Each number is 500 + 25 x the weight over its row's rms, rounded and kept within 0 to 999. Layers, rows and columns count from 0. Numbers have three digits each. The size before them is the row's rms in percent of the matrix's.

# down: layer 12 MLP down (transposed), 640x160, rms 0.216, rows 288-307, columns 0-159
# up: layer 12 MLP up, 640x160, rms 0.221, rows 289-308, columns 0-159
down288 106:460513453505474505527465511552495508461501505511502454519498503540504512545494516522504470532531482452509470485472462507466485507516493556509485521475517458526429507502502521499503536458496452514502470512484480502500496479499528560507490469476508515513544507491475497494505523520506493500542477486529484525474533521523500475512501506514519555472479503544546462514494502516552482521527493501502521508491476529539495474522502482507493518549502565483515537501459480502477500498518507
up289 091:510484509505508483483555548444501492461511503473532532465505477543548532477466465512468491529511523521540536466491486495517503511515534474504472524505532521469507505523487490518537495535464535474559482436469484514510540509510518467496515487508515492497522473460498507510525509458511497485538522546509477496499524478506507475509461513482534486512544490524534447528503537557490484482495471520450458490495493481523488488500504469489473493511480490472524484511494487506504525510526482
down289 089:453489470482459542489490486490492521549489493513508457506477518513454480499522475508492530454507471463465460484517487515457515500481471499460516494459489484508480483490510533506526486500528457532467489537524531492478458504462506560510486513501518531525486553542509513512455486502531533501477519485478494499467502508499532512482507505543523502462466490532445510481503508457518505523505516476530547493510498482438484476530444494499493475477536477508507505485529474481502485510506525
up290 086:503540484538488491526471494516549516523470488480476491488464483528455522469507538526494489552510500512527483561495491518516460523554511545458514516512505475474472502518486528532515521503470482520524474511480497506488479509462508518479507498477510507515489498490493461553539521464499531518466498535529471499521509467555516524468494466538497481520490525539500533548555498491499510482498500505535480504447464486536514528510516525502507488520475525519486527502528545462492505464517513
down290 090:497439512468508521476516481511494499508525551492494504482534542464467492503500468488516438476510508483450490472475502501467497499471529452510502482488504508483481479470519493525501503514533490489472464488489507498521509480514487481547488480509509532477463480514480506476497524534529502494478511494471541486487472530416457510540496512491474524519498514465497471466451503524512480503522535481456544518484539500519517453460514443534507518512505482502500471489529480542511486539518479
up291 103:475493503482466473533474500471524531501532510472501481524461546495574506532517477486495496528463539531517478479518484506563469493476490487513496459459495486529524522506512445476498474489496536525461519528479489475492492499486515517480502484512526535485525472486511498502471531508469511493495536465474477458527467521498555478502548513490451496542496484485525547516507476519518479513484520487493510524516475496573492473504501510554487506501485526512480480526524504505464526505484463
down291 108:536468520500499519497504460477524502503468488455516519483482468536510485513516462506468505497515520433493428520524489513422527488491479499446475489476534492493465484503506571543459523523524473499496523475510532473470479523498549529515518522509554500495516460515466491506467498512470518475480520495481496479500485542503502521532460507476498513514513526526472483471494489465513529472500523496488496509488486474488500480525511531494498514545498501518550515489464477486496530502474535
up292 090:474505535517509506531512539504492486498512451512490531481501535468537504458505491478474418489436464516497451473513553486500526513495540451485536486531523484498488451483504505494478469481518497545493503470508497511523472510502504461532496493505563499498474479500484548483465500507495502470542494474515519509499488488495477515505470510491485492487522525517485517486484504486488550488531486536527503528504480491535518493516486554483459499481544512483482544486471485507461516483506441
down292 084:553502476513476484478491495528489508490503494528538487498485492497473493528505534518505511517511548491480510522483481482490438483496479525512531483496503536531491559499474469492497531499499487471539507511531528499476511488458506534491501508532471503535491543504496462499534510500474489508476487499497481485507515485521551469529528497509596562508462451478536461495553497510529454504481483492464511504496488494480499492519504496545498503476501484518523478513502550526543487492453547
up293 099:492466502509518485488457538498514514489498516495448507470508490494497510502523493467483509458522472547524496481522525497521477519498483541484480535512488501527485496482506491479481502530522527460492472460454570525493497483497513521502506481489498561463477511479492428496523476504475462541493494504513474493501524538472519470454502497557519466498482528488478500552470495456520495492490534517499543513484472531452497557501519507481513499474467532468510506486475499503523458498522455
down293 102:494449528522471490527496497490501514493487513497514493525540493451526516501484508493550476495498492486519522474534472464482510509523481459498493481468508492513513472505540512497512465461506547532525464509543476471474492450519441508521504499500473515506469479516478566475518504533554484529529490500474497525479478464509498518508493509477467495494474486465518477539513471511477491499513542525463453532522546487534493478523542521474495529506452531489524531514499512523452466506520519
up294 101:505483501482465484493527491500490494507499499476498463508462518499514520499504483521508538430500544519489470527428470509467503566494529525520484447500537494498493506509496491509480526521459517513451493513493528573487513512491504477513527520440470516496520523553516499498532473503511500519471512549472515431457498508429457487483482544500521502482524531530513492490517472494508495486479497518505502524489500519534532551498480501482494525489507484517513509470505514518503501491525510
down294 090:489514505454515509472466527549475503488501515492475542456544495518474510467540490514540446506470489500533540462546527525545525461483485514502501547494486487497513481473484528485507463503516477478475477506476492468513473481496524549524480490524505471557477473474503515496494480517508511498517484526468496558527530511570533549504511480529480511518452464489498503502461503547486501533519496485493525461517501463496470479497482468512497473513498510468498524504506482467501508510517486
up295 103:487487526503508505485466480477544477502498520494519501487501485511484502524500428505446519540465537483471508419519565503478502520504512506516525489461482474518506517498551511502481484487447504496560499479509499480499476475520470446525517488488494492502477476531487460507488483501543506504514471494484486477533520497464484497487474556524469487487512468522485478473492502476481483502513546494544527429508504523502475496531471491527494462495511515513505486518540510534540497478527505
down295 102:460547502518509486455482541515471514483500498485449539504484493492497488435458524518501511489491512541506501506451524496482494531480497514524501512508536476499391509471509500508473531524506490493497479532501478506508530492449484519492511532503486488530521518532511540499551479495461492503504529496493509547522485538505507528494515491504552495467479498529498465498497488505542488528485482516473497509510446440536487470466513491514491503499520499495514467543465517502454520520496491
up296 091:491506496496496421508473538502499485482511533455518489537445488483516537495528531491527501485489518513534522479492517518449482550523496471500495508488488509472509482515470508469517478500423476502504494510458492504478546460520488462503480510530522520473477478455516514564480478509516498502494535478453511484513545493481514495514559508504512483462510459458487477494482481510511507503515490515486487502490515484517523520482453442481480531512531465511495449471483514487530519484503510
down296 088:529471509509487561493533492483486516508513525538500515455576492521514458493502488522493508500524500494521501479485474468547497476503531518532483510495511507517504513519520479560473510504547500540505542518565490510537453516455512519507517498446473487528537520505468509490477503531473486514526486496525503521480478515498492491459461525473509531557471521530479526498516528483485493511495519504496528525530504500513521488531545505535504460473469479491505535475506467489470443506488490
up297 100:519501485560503471477452543501486537537516478497485507521513502486468510499503549542505533510492510506518484512466544509514507476529527490511506483507523474518515504496517517516509522484514483486501484503532486509514531537470513507569447518525461536489501481539515508519459493451507500567493517510470482493497456494551497502513494474567517466503534512517489510504533470496495512524521508527488509545552530475500489490515488556538529513541509501514491491533441500497511528508474512
down297 095:520478484534472509486527481523499482475505488505490477522504510503529555484519541522501513489462492508468513486519492486497500490494500513514515494495523503510442541472506539488462492469512497466511472486515516517504491502555522503509507545523477539532480483558483494482521545502465556473510524518501469459509488493509540470472465505475443445523506489479488465488440478484520485524497519478543469494565487465510492499491548521511492516511490477498455468512476492481491463519529456
up298 094:508555556510504547531485492524479542553526511492498467530506494530506534488531498465469470514477490507481467449481492468503497495513522514514531546496502502526529472501499475542500501494498508470520495490456517548529470569537471481460481512521491525516514466492485449528504533509492508525537500455455544464524542530477478496513497485503503460534506467476512510462526513533465507502514520482505490540490451508484492507477513516467506500515482504483501517492501529524469495496475504
down298 099:522499475505516492485522482526530491516502551478513537456531489527483499479483524546509494498498493474527534549523464480509489531521518465493482466477476520498502491531496546500486503493514483469523482498478503468509524482463548555576521489529509448483520514506516516475515530503512515503477537465471497552471487489495502499546510494510512558506465513549485470530485526514516516525523496483527515461554511509523484531485478512524467539472519475512510473500452474524508520508473496
up299 102:516518503514501480524526518485489511500492500533481468534496464463453446519503424492512512457487486497509520481450485506524460534471496499520459518506509527479509481523484511510473521504478526441510506501505527439501497520524536445514491512480553474488519502496533524502479511511522549524503511460490539467449512503521499498461492465531454486471479506500528472508485496494553490487463495518502529471478472473473466492512503492496483485536495500478483509564475503532489499482517517
down299 090:499538517534548495503512459529510486493480490520502510451510551547530522490514521514530528542526490447506529469521516497450542482520521503485490501516522497503432512470482505483525465491529450522493516525478517514482473503480515562475508521516528484512484528523484507500529506504518454487541472542512451472487516499518474487502501544496499500518538487504492505482469510520475492533506488484478466528501483530537546533492532481515476487461473468494533512503507494478538470484547499
up300 101:538511484489524485452512536502490496509504531505505514497503523558510491509481481507533476487480439535527491495508521488520463493483519489465510427491493468541478442499483562539528482511523514527495544527522512494503502518460485513478480499501469488494490493506543518533469507536505485500506487483524496482453472478512485527451488495467534570518500487489449493499507526496494515494482452485488490496508485449465487481477479473527518502503483507428498446481497478515498498519492515
down300 100:519480497496520519491467494485533497486465500493477466488493509487533469504506489536499522536526495518497446494474492501470500513514479504496512556498489513518507534505544503454540522503526502504498463525505486479522526531473476527543484515485535488524538461483502452468513536444497506491460524502458510516460505529493508465500503505535474474465459462529484481522479457491525440482492513516491490469466453511523510476471520515538472486450519520533550474538490526523500515473516504
up301 095:486494482480517539479512503499529505480508512494470544491541514551538454465527520481487548513475473486510487514489524499477495466487533512509471510495545519505500509541517538528459507452435489510517526440504504517545510468486492493476523475494481531490506512526502489480519490479441552523495482470503525490480517511455504517511523520522506498487467486514497544467482549465473505508518496497505487455548495539517510506498490501526493487476471511522494506485497539534526490572521473
down301 113:543493510485517504522541495490526490477489510550512521484500516490449509505469465480458476480518519501501469449507572484535501521522479473495516510519506517515454515507542470502500505499450477516511508525514481535507508476531551504537485499506522552460517513555472551472512462472500460495514531483487506463513499500537502523554505539514501498508527501464518479507506489480545488528508510511491457464492501473495480540481502469515521497512510501524496507452503483547481485546507461
up302 102:496478498509522509489532478498565491553520553493504521502461526516479506513519456482490520454476478524447478468496534504490497543529549538491510501549514528518476533543440498527464511468497480512490468500492497518476504466526513507499505483470517483505523509522490513496496451464452463507541529461478498495488474515495445519552526534509532496522460513486532499498495516462485491508488495499486492512518512478477460510529474487490492453516501511478519522453511532491492464514506491
down302 113:522472488536535502520507478470448490573492501483509455509523539476513504500499459526490499484514495497501491483528481503521456466515510515504435520499495498503505492440499482544523536450488498519486490508509482556488514496511514491486468452523516478530548480500528481488477504495520515486479513555471529502498481428536512534506493508495524507488497442472513539442489553492512522515543522513496470507508526501538502499500526498509496497495490523507510543502523462491505478516486462
up303 089:507527435517524498495500524535480490499530492507529463538489505471441526499491498492473514525461524508520500459502488515498543484480495503516514478504522506470512478493505535463480509540513492490501524484497470476518460466533469522479525520476441464513539532503485544463504479531522497508492511502462471453539539492483483512503499497499496504570494499523540499535542539480535514523532459464508518526492516510513533557513479493504528522533502525476458502492478468476495519472505478
down303 098:423483487495471486476499535515481552483496508492482456508531526505511455473535524469504514475521508475488518518486513515530518495474512485508541581472436492482432459494507475508534503525509546511444467524491538503524462509525504445487509504456481501512484494503494487507515515489503499452509475521500500515487485506494507492500483484459527453509532500491503501523507505512521535526507495495521463498489509512496479489480529534536521506501452502546490507495499518465474444515511507
up304 108:488466474506507538510531501510479487505496508473455512489547473497478468530519536494526523519520517483489507476472500516499454480544486502518521489515498513509547501486510556480497494485534473486471504484515503515464493497488510559538508472545471497468489546562546528531501488488498488555508470522482454502476527446522513531539489524502519526510542485533450496524530532516507557507514519488478475462496510471481499510452525498499487477505488491455521503502503520524529479519501534
down304 118:490473469493511498498508517512500458499503540468516492520468544490496491519555465501514466500488514487518491498475549481416531470497495510496473509501501488534536486505509549483450508498487516478486507487536506498471516539509490523462494502500495492474479512492449522467517494499538480497490508524517518528507476520483495457477505552531514550499463481493474495509526522499465475481482529461487551484528509487464513460433464522539511498458546522491510519483502535506473520493495546
up305 098:504530484541540531516548504481467483507499477464472496492543492483538520544507513481536498488498504472504487500483481514468520472505484512491497461472482511511509498516492449470509485510517517498503530463461503518433518527461479491514544481497516499525499502482488456437487494522487498458545474506514516519504544454482521474494518524471504470508510509472488501523548445475492458519464496486490452512523537551507478561477482517483468489481476481482494525474504540506513485476514487
down305 100:463472512517510479497493442480521489528472457509510512493472495504472513508470505455530516478509489520478520510519541465456502508483510510521529509489509533498482501497548545506504519480478506516549451513544497477487476449492547525490473488503478508519527534534539533519516516517519507511468512472503460475506510506530500489530482490556516524495480480502500549514464533499538506465480491514525508498543438482509522488523506452503476497551538494490490499537478502461505521546466471
up306 099:457503474504518542505539472531497464498518485485502501487510497487508488525485473481538509497497542505496521504499517550533456514490543541523493532472499495466522504448517463525477512480499499545539477514499468499485502523489516520501493501510509485478482443546470454489467496510486603502508494494494497494491544454515534475447481490494493512531544508490471455509530462496469533493464510463505485521494495499493520481456493494517508470474536515537491482505454514508491490473503498
down306 117:468458508510529506535506472543489479505518470487524465501466515543511482506485516468550515469469504481505483511509470458488481464459526520512523502527473514488495554496476570509486518504528541534485481507512493496504487484535511521464488477503505498474500474508479482522485511520492528521450532505519460512495492465516508527452496512489468443515503507486478490510466536505528506496480508490449488531453486465503523514518482491495496467462532514523490472509504532525478552568545493
up307 103:492481484528584504507533445506489512523517485510535522521502559500573517486498477501479489486486504496494575518526511462512472507491488483473538513503494506490480532503509468495539497529488500521496520490519507479503528468483510490479527475512513494512496514517536448485485480498483513505428490465519514516486493509517513494483527475497520486470492542473464446492481502469550494495500518486502503479497505476490515532499540477514471530490542513454495539488492528569494510465478532
down307 106:469474470470508507509497511514468508513524522503477537496521462475476551453494467515525508512516542529540461504571470481460522493528499518508510523506455481508498519500476509491495491499540514507469444499536530526507506470496483522525510501484507526492475465511484508526517501494513521482508508509433490505485474498478457530530479515484443484514498473501450515477464475500499536531522522523514486505461522496483524491466491504510490521540442512524496458464500479464516510494493569
up308 095:509525462458513528512475488523526513490541492487501539488474489497489522498523523509495506487456494498563494511538539518460477534544514493494525489513496488466468465481497518508542510484482513471510493493509487526482482532516517526498531483510470496527488470521456521461500516501487481490531495553553488511474557468521447509503492523469494530550504503476495470468533464534498465482508542448503522529464528532487503507492512558515464498536489481487499481531505489518479525481538474